Each number is 200 + 30 x the weight over its row's rms, rounded and kept within 0 to 999. Layers, rows and columns count from 0. The size before them is the row's rms in percent of the matrix's.

# layer 6 attention query, 96x96, rms 0.133, rows 52-95, columns 32-63
104,211,228,187,215,185,238,226,187,214,231,161,235,150,205,130,200,176,200,197,214,229,192,203,153,206,145,207,243,174,206,172,189
106,175,211,212,176,244,222,134,243,186,207,179,163,232,151,238,235,204,191,208,192,206,214,191,189,142,198,169,149,234,224,223,168
094,251,151,191,228,213,150,216,186,189,196,215,179,198,220,200,202,208,206,211,179,218,265,205,141,159,188,176,227,150,158,192,205
096,201,174,209,191,198,152,176,216,182,170,227,240,234,265,175,206,144,191,240,209,175,223,222,181,202,198,163,214,166,225,182,206
104,231,188,237,188,190,185,190,199,172,151,173,247,226,201,134,172,207,193,178,252,186,189,207,215,182,186,199,212,249,190,221,147
106,170,164,240,160,201,182,182,239,246,226,149,180,258,182,208,209,145,205,256,196,203,214,198,193,148,206,221,187,210,222,196,197
101,234,174,196,214,219,225,189,221,129,191,156,207,215,195,189,186,236,170,195,217,172,218,197,210,195,171,201,178,196,152,200,190
107,233,244,216,285,200,232,237,208,201,245,212,157,170,230,208,179,213,217,229,199,225,179,250,228,220,220,189,212,227,163,273,255
107,233,244,215,164,231,256,205,229,159,169,217,225,218,201,234,199,229,149,236,181,130,150,203,210,181,185,216,242,186,259,156,244
104,157,172,184,152,219,192,214,192,241,189,229,184,210,183,244,247,217,212,209,254,218,210,189,178,203,175,237,178,190,233,247,207
111,232,194,232,213,231,159,194,183,248,207,178,172,234,158,222,196,210,185,220,187,202,232,235,192,178,213,215,186,164,177,194,175
100,207,186,204,269,239,225,190,219,204,241,179,217,104,224,198,212,139,152,201,171,255,170,213,167,207,194,198,153,198,156,167,202
085,194,151,193,228,235,190,168,204,205,195,207,219,183,217,224,204,201,232,227,196,206,226,253,247,237,243,217,204,200,191,213,167
101,220,174,200,201,254,161,218,196,189,205,145,187,199,174,182,154,204,208,283,201,217,219,192,211,235,215,215,239,196,186,172,229
094,178,231,184,176,180,239,182,179,220,175,204,212,198,198,259,180,199,206,180,251,181,167,166,220,189,170,188,151,198,231,236,187
085,197,199,190,214,211,159,138,209,233,184,258,151,167,174,192,220,246,181,248,248,209,177,217,210,186,240,201,223,161,187,210,259
075,169,208,200,216,208,194,233,190,211,237,174,170,169,184,141,248,189,180,157,188,211,264,152,229,282,212,197,197,214,178,180,230
077,199,187,212,230,172,216,242,161,171,308,187,176,180,184,192,209,179,211,221,182,209,226,149,212,223,208,211,136,204,156,219,176
070,242,208,210,178,176,187,207,175,193,228,206,185,236,214,189,156,119,214,224,165,252,213,209,217,196,189,216,189,196,256,174,164
102,216,225,210,206,206,210,184,196,240,220,222,212,194,198,194,239,193,200,213,190,254,227,214,235,160,223,156,220,207,195,217,213
094,194,229,176,185,154,225,172,203,214,205,206,234,195,212,178,190,203,219,218,160,260,199,207,166,211,208,181,222,248,243,189,275
096,221,187,198,150,193,221,175,183,230,216,242,157,222,172,262,171,213,223,196,253,176,177,173,249,176,215,226,206,186,214,233,222
091,205,219,225,207,196,237,162,232,153,216,172,209,188,164,231,218,207,230,232,239,166,187,167,178,234,216,174,172,207,204,186,177
089,216,206,215,173,253,203,211,182,185,255,248,161,213,209,225,165,195,194,152,176,215,156,210,237,204,233,204,179,227,249,175,220
098,208,175,218,219,177,188,197,201,190,180,200,178,190,180,129,218,202,161,226,170,237,157,209,230,195,225,209,150,180,180,183,239
083,147,214,220,222,181,168,162,245,214,140,199,192,195,163,140,208,181,157,189,232,245,163,233,205,201,210,168,192,187,206,221,226
078,158,184,200,181,158,192,154,242,254,205,227,201,257,173,277,181,176,213,199,176,208,133,220,184,171,201,188,178,196,216,226,188
094,171,261,135,213,165,200,226,149,188,196,251,203,150,182,210,201,209,217,134,217,192,201,193,218,189,215,200,145,204,195,218,184
083,253,204,234,224,155,268,212,201,180,173,206,242,232,186,235,193,214,263,160,157,180,203,205,203,169,166,187,143,202,195,229,190
094,187,215,151,181,186,202,242,147,177,225,202,207,220,137,219,259,201,235,154,188,198,256,173,224,192,184,184,147,246,243,175,185
087,211,177,220,182,207,190,161,216,192,163,215,200,175,182,176,157,173,174,228,237,184,144,223,208,168,235,170,244,141,157,228,210
093,183,194,221,233,222,217,211,209,215,161,213,212,183,207,182,214,265,219,156,192,226,185,166,182,224,207,173,154,191,179,211,185
087,201,203,244,230,169,182,182,264,238,184,168,158,232,170,214,187,187,201,251,187,172,213,189,146,167,220,150,264,148,177,190,227
092,233,204,217,176,202,187,223,205,284,226,233,164,187,210,215,198,225,181,223,249,206,192,217,185,194,221,221,199,207,190,218,217
092,186,188,236,174,172,188,184,178,188,214,130,224,226,191,200,192,243,234,190,167,176,212,224,206,154,186,198,158,201,178,219,134
093,210,214,209,173,239,224,187,228,218,154,156,172,198,222,202,225,233,210,186,194,170,161,220,175,167,186,245,216,180,193,172,187
111,262,154,203,216,233,178,206,216,199,197,187,204,221,234,197,208,234,198,199,195,213,264,148,237,185,142,196,179,230,201,190,169
090,181,222,184,162,209,200,206,185,167,215,229,210,214,171,223,189,164,152,242,143,167,253,172,161,222,196,255,204,175,219,208,199
089,246,211,205,186,219,185,225,187,112,142,181,206,221,219,208,187,245,238,215,154,171,219,232,208,185,187,236,197,225,194,171,132
114,204,178,177,260,188,218,183,206,181,195,194,264,171,221,214,242,169,187,202,193,242,198,202,175,245,168,207,146,209,176,161,146
094,241,205,204,224,208,252,178,183,237,188,233,164,173,196,218,216,206,217,213,234,238,196,230,223,167,197,224,171,238,183,206,174
098,161,191,170,228,200,182,247,183,183,189,215,266,247,226,197,162,189,227,183,175,213,212,190,189,187,202,167,170,186,178,178,181
098,175,215,253,226,179,263,225,171,220,202,170,185,213,222,229,217,176,244,183,248,199,180,194,237,179,209,209,144,169,233,243,212
099,216,172,207,184,167,170,166,189,138,217,189,192,224,188,164,172,204,204,195,170,173,218,241,272,159,229,223,194,235,199,265,227
# layer 6 attention key, 96x96, rms 0.134, rows 52-95, columns 32-63
105,201,194,182,205,194,207,180,275,211,181,181,251,131,202,206,141,206,215,183,216,145,200,194,184,223,143,189,219,277,178,233,235
120,203,159,221,207,185,159,209,197,195,226,208,229,253,195,240,301,165,131,193,217,222,258,210,187,196,236,158,197,191,201,191,230
100,154,224,215,240,213,245,181,167,200,241,224,251,171,220,164,189,180,224,186,264,241,115,235,193,208,213,178,173,257,178,239,146
099,212,218,225,156,199,206,206,231,136,241,204,220,246,192,213,226,185,168,175,199,212,142,231,242,199,271,180,185,188,201,172,165
089,160,247,172,188,170,174,216,150,178,183,205,168,208,225,215,195,208,191,246,117,205,198,203,245,239,225,266,212,200,232,205,222
111,235,213,220,258,199,208,181,190,238,137,186,180,204,211,171,181,204,176,189,199,182,199,185,183,162,147,204,205,198,230,223,198
093,182,223,147,197,215,220,150,150,219,224,215,221,232,179,180,156,216,253,202,234,212,245,195,186,215,201,268,206,191,227,216,198
101,216,127,182,185,180,188,215,248,200,149,174,239,210,203,241,206,264,228,186,223,193,215,226,193,201,220,196,180,199,187,197,212
111,168,217,210,163,167,197,178,170,235,195,201,220,201,258,217,242,201,193,244,220,265,175,175,143,193,224,209,223,195,240,165,164
112,172,165,243,184,247,212,176,191,206,265,173,215,243,189,190,236,201,187,223,235,231,271,248,201,202,139,208,238,193,185,227,204
106,169,215,190,186,212,180,210,211,200,202,234,167,262,188,211,181,222,263,170,208,177,222,201,174,118,208,198,262,197,185,202,187
106,232,237,256,223,194,180,208,214,229,171,226,205,225,197,188,184,244,206,160,224,143,173,190,216,165,204,172,181,192,260,187,175
080,219,166,173,199,260,238,181,189,191,231,227,166,210,147,233,245,217,234,227,194,183,231,181,171,158,173,233,208,229,200,225,165
087,225,211,193,201,201,215,148,175,208,262,199,174,197,200,227,245,205,190,157,277,197,187,201,244,167,204,261,191,199,222,224,234
076,208,174,227,164,258,184,152,212,163,253,165,200,252,192,217,189,197,166,210,217,161,219,183,197,104,212,209,143,186,242,214,163
073,172,216,211,209,169,235,264,172,214,152,195,235,175,199,141,173,187,202,186,186,274,199,208,218,245,205,155,248,212,175,211,233
099,196,179,185,214,284,206,183,222,215,258,194,206,218,213,194,178,193,167,190,185,156,219,163,202,108,164,234,165,197,188,207,206
100,210,222,192,204,192,169,215,195,155,237,223,194,247,218,248,220,213,205,163,186,122,231,203,208,120,187,251,177,230,262,192,205
146,176,173,233,159,182,212,184,207,207,168,203,159,182,178,197,156,189,214,244,202,271,157,226,214,251,233,192,208,146,161,191,220
088,262,203,153,212,192,195,202,211,214,194,247,138,185,182,164,247,178,193,158,226,268,171,185,196,135,226,235,235,186,213,161,215
092,139,200,220,165,205,245,216,240,205,205,206,157,198,154,239,188,138,205,231,202,207,174,197,190,213,223,172,106,186,198,187,197
097,176,183,222,186,157,193,178,204,233,213,186,180,228,201,173,203,227,258,196,218,204,218,207,235,175,250,201,226,229,219,211,250
093,198,218,192,163,193,175,283,194,221,160,183,236,197,216,248,185,194,202,185,158,223,211,206,199,205,204,164,179,199,198,154,189
092,183,157,218,160,181,215,205,211,190,251,209,119,206,231,201,182,202,209,186,196,178,281,164,176,197,204,222,219,197,231,253,222
099,220,220,206,214,194,242,178,213,182,214,234,201,126,191,258,223,222,176,212,220,210,209,185,209,215,202,198,203,177,190,222,204
089,197,199,226,217,213,184,193,234,224,178,196,202,180,210,175,143,243,193,211,205,264,207,144,240,236,181,139,232,212,209,190,216
108,203,176,198,210,175,222,216,191,233,157,261,202,162,187,262,200,214,216,194,178,208,214,244,226,255,205,177,188,201,164,178,201
097,208,204,204,173,197,169,196,202,184,221,239,183,291,193,183,234,230,226,197,190,163,239,212,205,110,204,239,141,225,201,202,177
060,299,199,184,246,188,191,192,225,180,179,235,217,188,205,222,222,215,170,187,158,135,220,191,193,180,233,207,203,224,174,165,174
065,203,209,181,239,240,162,211,166,227,252,213,181,220,215,213,245,227,200,214,191,178,210,189,222,152,200,225,161,180,199,171,199
066,167,176,202,233,182,208,240,196,164,200,174,214,207,165,219,184,196,269,212,223,233,216,262,209,207,202,189,235,210,189,266,200
098,207,203,153,172,180,170,204,214,175,187,215,226,241,259,149,172,230,179,195,154,186,178,219,229,229,161,189,200,219,226,181,169
095,231,184,218,183,208,244,145,216,187,133,178,217,143,161,197,247,191,156,178,251,177,213,165,190,202,177,205,246,201,172,211,189
092,179,114,171,203,199,203,181,191,178,173,209,196,162,230,237,169,163,189,185,237,181,193,226,214,234,203,184,181,193,171,198,189
083,196,211,195,230,165,230,200,189,173,254,107,163,202,201,176,202,169,244,187,199,195,215,217,220,190,214,173,228,243,221,210,188
100,220,177,204,220,206,235,235,214,169,194,179,226,245,299,159,148,176,243,206,180,245,207,189,128,210,187,200,256,255,134,205,242
098,220,236,194,226,184,194,230,202,234,240,192,162,208,230,155,125,268,224,204,194,242,240,181,231,217,208,234,184,220,176,217,243
094,183,223,187,193,176,221,261,219,213,218,204,243,196,189,202,190,206,249,195,188,153,170,212,219,190,216,250,237,169,189,173,194
098,209,224,193,206,192,206,177,201,153,222,155,218,222,203,199,150,215,259,223,199,184,183,155,110,258,188,206,209,151,224,155,146
113,212,215,150,190,157,181,201,214,189,212,227,187,144,172,270,148,232,174,194,132,173,238,164,222,220,205,206,180,234,253,194,218
090,176,179,166,153,173,198,212,173,196,223,219,155,207,172,212,215,223,267,181,144,211,231,270,194,181,286,220,178,190,210,199,179
097,217,252,190,224,228,167,198,192,206,223,224,177,169,188,183,224,233,202,174,223,200,269,207,225,149,178,216,186,215,178,284,248
100,221,179,211,168,157,194,173,198,194,204,212,211,183,200,207,239,295,182,191,183,157,210,238,201,231,198,166,167,149,206,192,273
096,226,156,171,188,144,216,241,186,211,243,248,186,267,182,203,191,163,238,247,213,215,240,210,227,209,143,198,218,219,197,223,192
# layer 6 attention value, 96x96, rms 0.13, rows 32-94, columns 32-63
108,146,178,150,177,189,169,168,187,158,179,203,169,170,182,203,163,143,124,243,260,207,216,216,213,191,182,209,195,163,242,167,216
118,211,149,219,263,206,234,164,217,254,137,232,200,191,169,146,166,237,190,210,196,177,179,194,219,210,211,216,219,236,170,213,189
110,226,170,251,168,186,210,260,193,165,192,263,150,168,205,202,198,185,185,212,202,220,162,186,181,189,226,194,245,239,204,195,251
097,234,293,225,189,239,143,221,161,199,236,175,174,188,207,260,145,228,223,201,189,239,179,245,188,224,147,239,201,192,159,202,188
115,175,205,216,193,223,210,167,193,226,158,151,142,158,177,245,188,226,186,150,195,168,179,206,213,167,227,237,171,169,180,222,202
116,153,158,222,219,191,210,175,159,194,180,188,246,236,209,197,200,249,191,210,164,177,205,232,217,214,197,179,174,231,154,197,171
105,210,200,240,204,181,191,229,207,191,222,139,242,197,233,193,227,175,174,198,195,182,177,203,247,249,238,190,142,134,236,232,182
112,221,162,189,178,201,149,130,182,189,219,209,213,273,225,202,184,157,144,178,227,201,252,240,208,210,213,207,209,187,180,208,250
108,240,230,173,176,180,183,213,214,151,132,249,192,135,203,172,195,178,219,265,191,253,219,162,195,234,171,201,266,180,206,234,161
100,179,200,182,158,205,238,199,196,242,206,191,233,149,176,266,181,210,224,199,181,194,246,166,179,196,211,214,149,169,243,193,167
110,224,139,191,192,225,235,127,213,246,182,220,136,233,231,197,210,226,151,178,258,164,167,196,207,164,183,158,202,165,247,210,206
095,192,213,210,199,200,201,231,162,280,152,239,203,213,210,182,186,190,175,196,157,212,262,219,136,193,138,232,162,202,227,214,197
099,184,150,168,260,224,218,229,200,230,224,176,215,160,152,214,207,210,233,218,191,198,181,210,227,225,188,181,219,196,206,144,231
115,201,196,177,188,167,183,198,245,212,212,224,206,175,208,228,258,184,149,192,238,243,210,173,194,188,150,172,249,210,198,151,246
104,250,193,158,181,198,194,220,206,209,186,203,186,288,171,139,237,250,215,253,222,169,192,223,232,236,234,223,145,217,208,192,188
110,231,203,201,180,192,251,256,198,193,200,166,239,250,136,174,194,218,199,164,195,149,159,205,214,203,220,170,214,164,266,226,146
102,157,240,156,198,244,166,206,211,218,189,236,207,201,170,209,141,209,153,185,201,224,183,236,193,217,149,216,186,224,190,199,204
113,232,248,205,193,192,192,217,197,231,189,172,208,224,241,191,132,229,249,192,213,202,183,200,209,147,224,195,152,182,244,156,147
112,214,214,178,178,151,200,214,169,158,235,185,212,210,237,179,225,182,216,273,203,194,237,185,177,255,210,169,186,243,202,127,209
112,185,257,197,125,220,163,255,206,184,215,194,187,214,219,197,198,265,220,158,196,183,202,210,186,212,250,193,188,244,213,118,175
104,201,189,177,252,193,285,202,208,149,237,225,229,171,212,168,192,197,257,209,296,162,230,194,227,235,181,148,208,186,207,177,237
117,206,153,228,175,220,206,143,235,238,129,175,138,215,185,202,170,227,254,171,218,167,151,229,194,207,229,201,180,214,161,215,176
113,181,168,254,199,195,240,206,183,181,176,195,227,244,234,193,238,258,155,171,195,256,262,207,194,225,227,216,200,170,235,233,214
112,210,163,194,169,218,217,189,221,226,195,196,183,251,200,216,176,224,160,184,231,216,204,177,185,168,209,231,135,182,238,211,185
101,201,195,219,213,233,185,232,133,208,239,230,138,193,191,174,178,215,205,214,283,163,176,165,211,169,174,180,235,174,227,172,253
110,229,127,187,217,205,274,190,242,197,199,223,204,196,215,218,193,268,162,163,265,205,184,208,152,148,258,178,210,147,221,172,228
119,237,157,179,205,181,231,189,166,199,238,227,195,230,198,162,235,184,203,208,240,199,248,187,228,207,235,165,161,132,251,200,259
100,202,192,229,200,220,203,194,207,196,215,208,220,172,230,236,181,228,249,165,216,193,163,172,209,190,197,183,143,193,193,251,197
101,233,248,217,213,201,178,193,202,150,196,190,194,271,217,198,203,245,178,168,207,191,205,178,190,214,198,175,155,246,241,218,187
093,189,173,182,248,206,236,203,180,185,187,262,170,169,209,170,168,208,255,213,258,208,176,225,171,211,234,192,230,212,168,168,244
093,151,195,242,264,201,185,156,200,202,240,259,189,168,222,204,179,188,197,201,239,197,195,206,190,142,171,213,244,181,201,229,217
116,204,171,196,172,178,188,181,202,188,175,202,172,216,187,210,242,202,149,208,186,213,187,192,205,187,150,197,214,243,210,230,234
102,195,222,192,228,175,219,205,218,203,205,209,226,167,195,240,196,222,202,179,175,245,201,203,188,191,155,213,167,201,262,192,216
089,237,212,251,202,222,220,179,198,221,195,228,204,178,213,235,245,235,214,172,211,215,240,219,226,259,180,188,191,169,190,221,219
103,194,213,189,133,224,155,219,198,226,286,267,186,234,221,194,194,217,190,234,158,247,180,183,130,211,223,192,178,224,227,158,184
099,216,226,268,220,281,199,233,203,136,210,146,254,171,195,229,159,171,179,187,209,192,255,150,183,205,175,208,182,246,176,156,213
097,237,195,235,176,204,201,138,192,202,154,154,189,233,277,207,184,204,225,174,253,235,200,170,210,164,218,214,148,190,177,206,149
100,247,174,201,230,220,237,209,263,195,170,220,194,178,147,249,225,208,207,182,199,166,228,225,136,206,206,154,244,210,164,176,228
097,151,155,230,185,221,188,175,271,232,200,231,174,224,231,191,155,249,195,167,187,194,231,184,203,245,192,182,205,202,180,221,210
092,191,182,222,193,147,204,264,199,248,187,175,223,197,208,241,218,197,239,189,162,260,179,130,217,207,203,207,179,213,224,202,231
106,218,204,228,145,183,190,185,190,211,159,210,173,192,185,240,244,211,203,165,190,180,169,257,199,221,244,233,227,199,186,233,142
098,160,223,199,226,125,201,215,138,267,182,217,181,260,248,203,237,187,192,205,188,222,163,140,223,191,228,204,206,218,201,219,238
093,218,166,167,188,187,186,186,187,252,172,169,198,177,172,180,254,249,223,153,180,191,189,214,152,168,187,177,191,202,162,238,227
099,239,216,214,203,208,225,214,198,250,236,199,154,160,217,195,225,177,249,222,160,196,189,228,223,214,199,169,235,197,273,191,244
091,199,222,184,172,230,192,192,259,210,204,232,200,193,193,250,171,274,217,206,192,153,230,197,201,204,193,229,169,167,167,242,159
094,228,204,216,194,267,224,211,211,157,191,165,146,179,128,208,190,248,203,182,186,172,229,192,225,214,233,224,228,225,216,206,206
098,187,231,196,234,174,204,171,186,143,216,147,189,185,175,189,167,226,199,187,184,211,187,258,143,167,182,197,155,222,178,217,188
097,238,139,179,176,164,238,210,232,216,142,217,165,211,224,215,214,200,160,168,193,181,188,189,236,194,180,183,217,192,198,196,224
104,198,173,187,211,225,201,218,240,166,184,201,218,228,260,229,161,216,247,208,246,220,229,208,206,194,202,169,193,211,237,181,276
090,223,208,262,176,235,244,172,156,205,230,197,216,213,192,162,164,209,196,238,184,190,274,245,192,186,236,132,275,193,209,162,207
098,241,215,181,225,197,205,202,232,191,244,222,228,197,246,177,251,221,188,208,249,219,217,237,243,189,214,187,278,189,196,179,244
091,224,207,197,196,116,257,228,240,211,198,178,167,217,175,221,218,245,270,193,188,204,254,227,195,250,225,197,165,214,214,252,233
094,191,205,153,184,199,195,212,170,198,263,172,141,202,239,206,202,215,226,219,241,191,212,210,252,179,145,164,241,168,222,179,184
095,180,181,201,169,211,186,259,184,160,228,154,198,187,212,189,214,159,265,207,200,243,178,222,175,184,181,207,216,186,190,181,268
094,235,190,166,150,140,244,203,147,227,173,278,177,227,185,204,232,256,237,143,188,193,224,188,224,216,206,251,201,186,197,230,214
101,203,260,168,233,182,191,164,196,189,195,222,201,145,208,195,150,199,177,178,205,212,214,213,249,172,218,214,181,232,201,222,187
095,207,170,191,227,175,255,255,238,181,198,246,159,187,214,162,249,188,174,225,206,192,147,241,169,210,203,197,239,197,169,204,208
097,187,201,184,226,156,190,169,174,175,187,224,243,185,254,200,185,225,187,198,144,202,208,199,162,218,166,134,152,180,144,175,225
100,232,192,202,224,215,191,188,139,229,168,199,202,156,165,185,201,163,135,192,209,159,190,162,207,224,173,207,259,207,130,170,185
101,186,168,209,210,192,196,159,226,196,179,184,208,183,179,234,181,253,171,248,186,104,244,195,197,202,172,176,250,241,212,207,231
096,213,199,224,211,167,220,264,258,235,167,180,261,208,192,211,213,185,204,214,201,255,178,204,168,200,189,194,240,178,262,175,160
100,139,182,171,188,203,206,202,187,226,194,209,163,197,205,271,308,186,223,206,174,185,169,221,244,223,161,211,218,193,181,200,235
102,132,204,211,272,176,195,171,179,176,216,203,157,230,221,228,227,230,201,179,247,229,182,245,192,220,218,181,245,245,207,180,242
# layer 6 attention output (transposed), 96x96, rms 0.117, rows 32-94, columns 32-63
097,216,190,225,190,220,167,223,230,222,167,228,148,257,180,220,173,228,213,244,210,199,238,246,251,201,182,148,208,247,200,237,183
108,245,185,210,181,217,219,193,198,215,147,214,249,199,216,197,199,229,199,245,201,193,159,201,189,215,190,214,156,184,207,222,153
101,225,187,157,156,218,153,205,211,196,181,176,217,222,233,204,205,123,223,163,261,134,209,214,172,213,247,211,205,218,211,218,203
088,234,147,250,217,249,195,159,228,212,195,160,201,191,232,185,215,182,191,244,273,225,246,235,223,175,197,171,193,201,218,177,219
107,183,161,269,211,210,220,238,203,198,185,287,232,192,184,217,261,186,222,225,177,192,213,253,206,193,207,172,192,187,208,202,245
111,217,210,176,203,253,252,214,191,152,192,165,204,200,147,183,200,196,210,216,139,192,167,271,207,166,207,184,151,221,205,234,199
104,259,233,244,196,243,172,168,177,191,195,184,235,198,149,127,166,228,222,166,199,191,204,224,254,192,190,195,196,201,177,185,197
112,274,196,229,249,175,191,199,192,174,185,253,205,199,242,196,125,178,194,255,183,206,151,195,200,171,200,198,197,187,214,223,204
104,220,175,197,244,225,171,224,214,245,180,150,233,171,208,151,196,197,196,221,218,187,216,251,225,206,199,208,244,209,170,169,163
092,147,184,227,169,220,201,187,203,222,231,249,167,207,122,109,199,132,216,215,249,215,193,222,216,175,179,250,193,194,238,228,203
107,246,150,183,129,200,171,177,176,168,156,225,186,222,194,208,234,197,128,237,188,185,186,162,232,226,220,262,221,212,260,185,162
091,156,192,237,233,212,272,145,173,176,170,165,212,222,141,207,264,193,189,248,221,224,149,227,164,182,219,201,230,170,180,236,185
097,219,233,212,217,214,204,169,243,157,174,207,214,219,159,171,219,186,180,197,181,140,187,216,231,209,154,170,158,195,210,160,121
108,211,220,202,197,239,239,155,206,172,170,139,196,217,205,180,186,222,145,197,241,180,171,151,202,202,169,170,179,159,253,175,205
099,210,184,172,197,130,201,196,197,210,231,263,184,210,207,223,226,254,179,237,206,187,250,228,184,190,163,208,201,185,228,244,199
119,203,160,180,211,199,232,206,205,216,165,186,197,262,206,211,161,168,169,199,164,178,220,190,190,170,133,197,201,195,187,193,226
108,176,200,175,214,209,228,180,255,164,168,236,201,225,226,149,202,247,198,207,230,202,166,264,151,202,149,221,240,201,162,209,246
103,136,134,210,149,216,141,177,195,194,210,204,180,244,203,201,233,215,264,161,212,220,221,215,199,201,235,167,181,228,224,157,140
101,191,194,234,200,179,164,204,202,190,160,193,156,271,200,158,197,195,241,238,183,161,275,165,209,207,182,156,199,198,167,213,168
112,167,172,241,139,191,228,190,147,217,227,217,193,242,207,195,196,201,211,214,197,206,187,200,216,169,235,214,191,201,212,192,194
092,253,220,210,166,163,191,195,196,199,260,179,195,259,213,260,179,198,229,229,195,212,234,205,211,179,203,225,133,204,166,142,199
106,216,162,151,193,205,145,251,209,140,153,272,193,235,229,175,224,222,154,180,183,198,142,203,196,197,180,207,153,233,229,160,211
110,173,232,202,199,167,210,217,194,195,200,142,244,176,170,165,223,186,202,215,150,190,206,187,199,154,192,178,167,241,178,219,162
100,180,223,209,182,193,178,192,175,245,187,218,224,258,226,197,193,201,208,200,174,240,211,210,240,227,197,181,225,230,217,308,170
103,203,181,199,172,174,211,194,181,235,207,194,182,187,203,173,182,195,262,197,225,208,213,180,169,241,219,181,208,207,248,201,175
100,195,181,225,135,176,157,240,185,161,173,154,188,239,160,140,194,217,162,174,192,221,198,168,229,166,186,221,212,222,204,226,138
100,204,182,197,190,130,208,215,166,241,206,184,186,246,153,242,210,257,149,203,206,199,176,255,228,176,223,255,225,198,228,197,158
094,169,175,211,191,191,166,159,205,238,175,207,139,189,232,220,145,165,241,217,225,210,144,213,173,197,221,189,234,184,233,205,149
096,198,164,231,168,179,229,187,167,200,189,208,189,202,146,207,192,200,162,215,223,134,231,227,190,214,157,192,198,263,185,165,226
093,179,208,259,183,191,187,199,232,233,164,181,200,206,233,166,206,243,169,232,168,228,211,237,261,228,218,130,166,177,171,143,157
091,168,196,215,192,199,213,161,190,265,172,198,245,203,223,214,164,249,141,231,179,228,167,187,164,205,195,194,202,187,198,249,210
107,219,226,220,178,231,253,210,196,220,241,190,235,232,226,162,154,231,163,184,129,187,167,208,233,167,192,176,157,207,181,207,204
093,182,197,231,189,259,209,197,201,203,207,220,234,198,206,158,203,198,229,192,223,162,210,249,204,211,227,209,236,184,176,216,265
088,239,180,212,218,200,150,212,229,137,212,193,228,199,195,191,163,232,221,182,172,226,236,156,191,229,183,188,248,184,194,218,182
110,186,251,235,167,185,287,195,210,227,212,188,215,217,153,189,212,222,200,283,167,189,158,220,216,207,239,201,155,183,210,193,226
094,199,206,190,209,200,192,164,204,206,244,162,213,185,202,159,284,229,221,280,208,202,229,219,195,204,223,174,242,186,182,259,228
097,223,212,155,156,226,201,169,179,178,202,245,189,128,178,213,220,241,155,225,185,219,215,196,245,240,173,210,230,186,207,212,183
095,189,206,236,175,216,213,222,241,239,206,203,195,228,231,170,228,150,244,217,190,242,217,204,230,180,190,175,208,203,194,197,163
093,171,215,205,199,186,208,217,204,223,167,194,228,153,220,215,275,196,136,186,172,206,202,195,193,197,201,211,235,186,217,220,196
102,197,225,195,241,208,191,241,183,252,219,183,208,203,178,235,170,223,178,208,260,212,209,171,233,194,227,198,202,172,215,238,192
107,171,237,215,200,180,257,206,199,208,178,147,262,172,204,203,220,270,190,169,138,193,182,235,141,255,183,180,177,181,188,201,135
107,192,155,249,196,160,211,192,255,261,158,160,119,167,195,246,189,181,174,201,208,193,194,173,196,240,215,244,220,254,221,195,191
092,204,150,203,191,261,218,180,210,222,187,156,216,169,193,161,201,175,197,201,200,180,190,213,238,207,172,221,117,215,215,207,172
104,223,150,173,208,204,211,180,187,216,160,221,240,219,229,263,212,136,189,231,245,232,204,206,146,159,172,217,223,220,214,209,191
090,157,172,170,193,221,150,214,145,199,201,207,225,153,204,203,251,218,181,203,235,236,264,206,187,192,236,216,172,191,165,173,203
088,201,232,211,184,140,197,193,243,228,173,158,229,226,190,172,255,252,140,170,174,237,209,197,188,182,142,198,232,224,183,228,173
105,187,204,199,130,249,190,176,144,249,202,157,172,205,221,191,198,221,167,213,145,224,233,216,222,160,198,145,186,219,203,240,206
089,193,203,211,229,191,195,225,179,205,205,229,224,221,232,239,194,209,211,205,166,232,184,221,174,220,179,251,188,190,250,180,166
103,210,231,178,145,211,227,192,213,160,212,252,218,192,171,201,269,240,163,181,209,199,238,183,216,243,222,178,204,233,236,179,266
095,210,181,192,213,211,184,211,201,162,209,282,281,231,165,149,215,211,168,260,209,178,214,187,168,146,170,208,200,215,222,207,225
093,206,200,177,205,208,218,236,191,219,157,252,202,151,165,218,134,149,221,207,168,216,179,207,184,235,206,191,223,198,193,138,220
098,217,168,204,168,227,188,225,210,230,218,225,177,254,194,219,233,230,243,227,265,259,258,209,161,230,192,176,150,196,231,207,189
104,166,191,199,209,166,202,199,173,207,155,257,198,249,190,194,178,199,225,154,193,243,182,201,213,178,189,242,208,208,187,188,236
098,208,183,182,215,186,215,174,173,192,209,158,237,174,233,183,187,201,248,190,196,198,174,199,205,193,222,155,215,239,215,185,179
102,197,151,223,205,195,217,225,195,208,208,169,214,137,179,232,241,188,221,170,177,249,144,213,224,234,232,214,229,190,244,188,210
096,212,243,141,224,224,247,233,135,190,304,177,235,172,209,181,182,187,186,174,255,248,205,189,197,219,190,274,203,211,182,190,177
098,212,206,199,198,174,244,217,228,148,219,205,234,237,227,278,150,212,198,204,164,173,172,262,162,199,185,203,232,215,231,168,175
108,176,175,149,227,226,188,233,210,229,189,201,188,148,209,178,180,232,222,182,152,225,272,243,208,195,173,224,169,217,191,172,248
103,235,203,236,235,149,150,157,222,211,194,182,245,164,210,151,185,218,188,210,182,218,221,236,186,190,181,168,205,166,184,178,176
112,231,151,261,191,236,165,232,204,240,193,188,202,206,255,166,250,211,148,187,187,205,157,187,177,134,241,188,197,191,199,156,219
101,250,191,200,217,234,199,222,214,191,159,237,246,182,222,207,178,199,162,180,200,187,216,155,185,218,198,198,202,201,168,184,212
105,168,236,229,255,197,246,218,242,210,174,165,187,223,191,252,181,193,261,199,199,239,186,230,159,240,245,193,212,214,193,191,198
128,185,191,202,123,243,230,201,219,167,161,223,206,200,234,176,179,165,175,205,174,196,205,197,197,163,165,199,211,183,242,174,190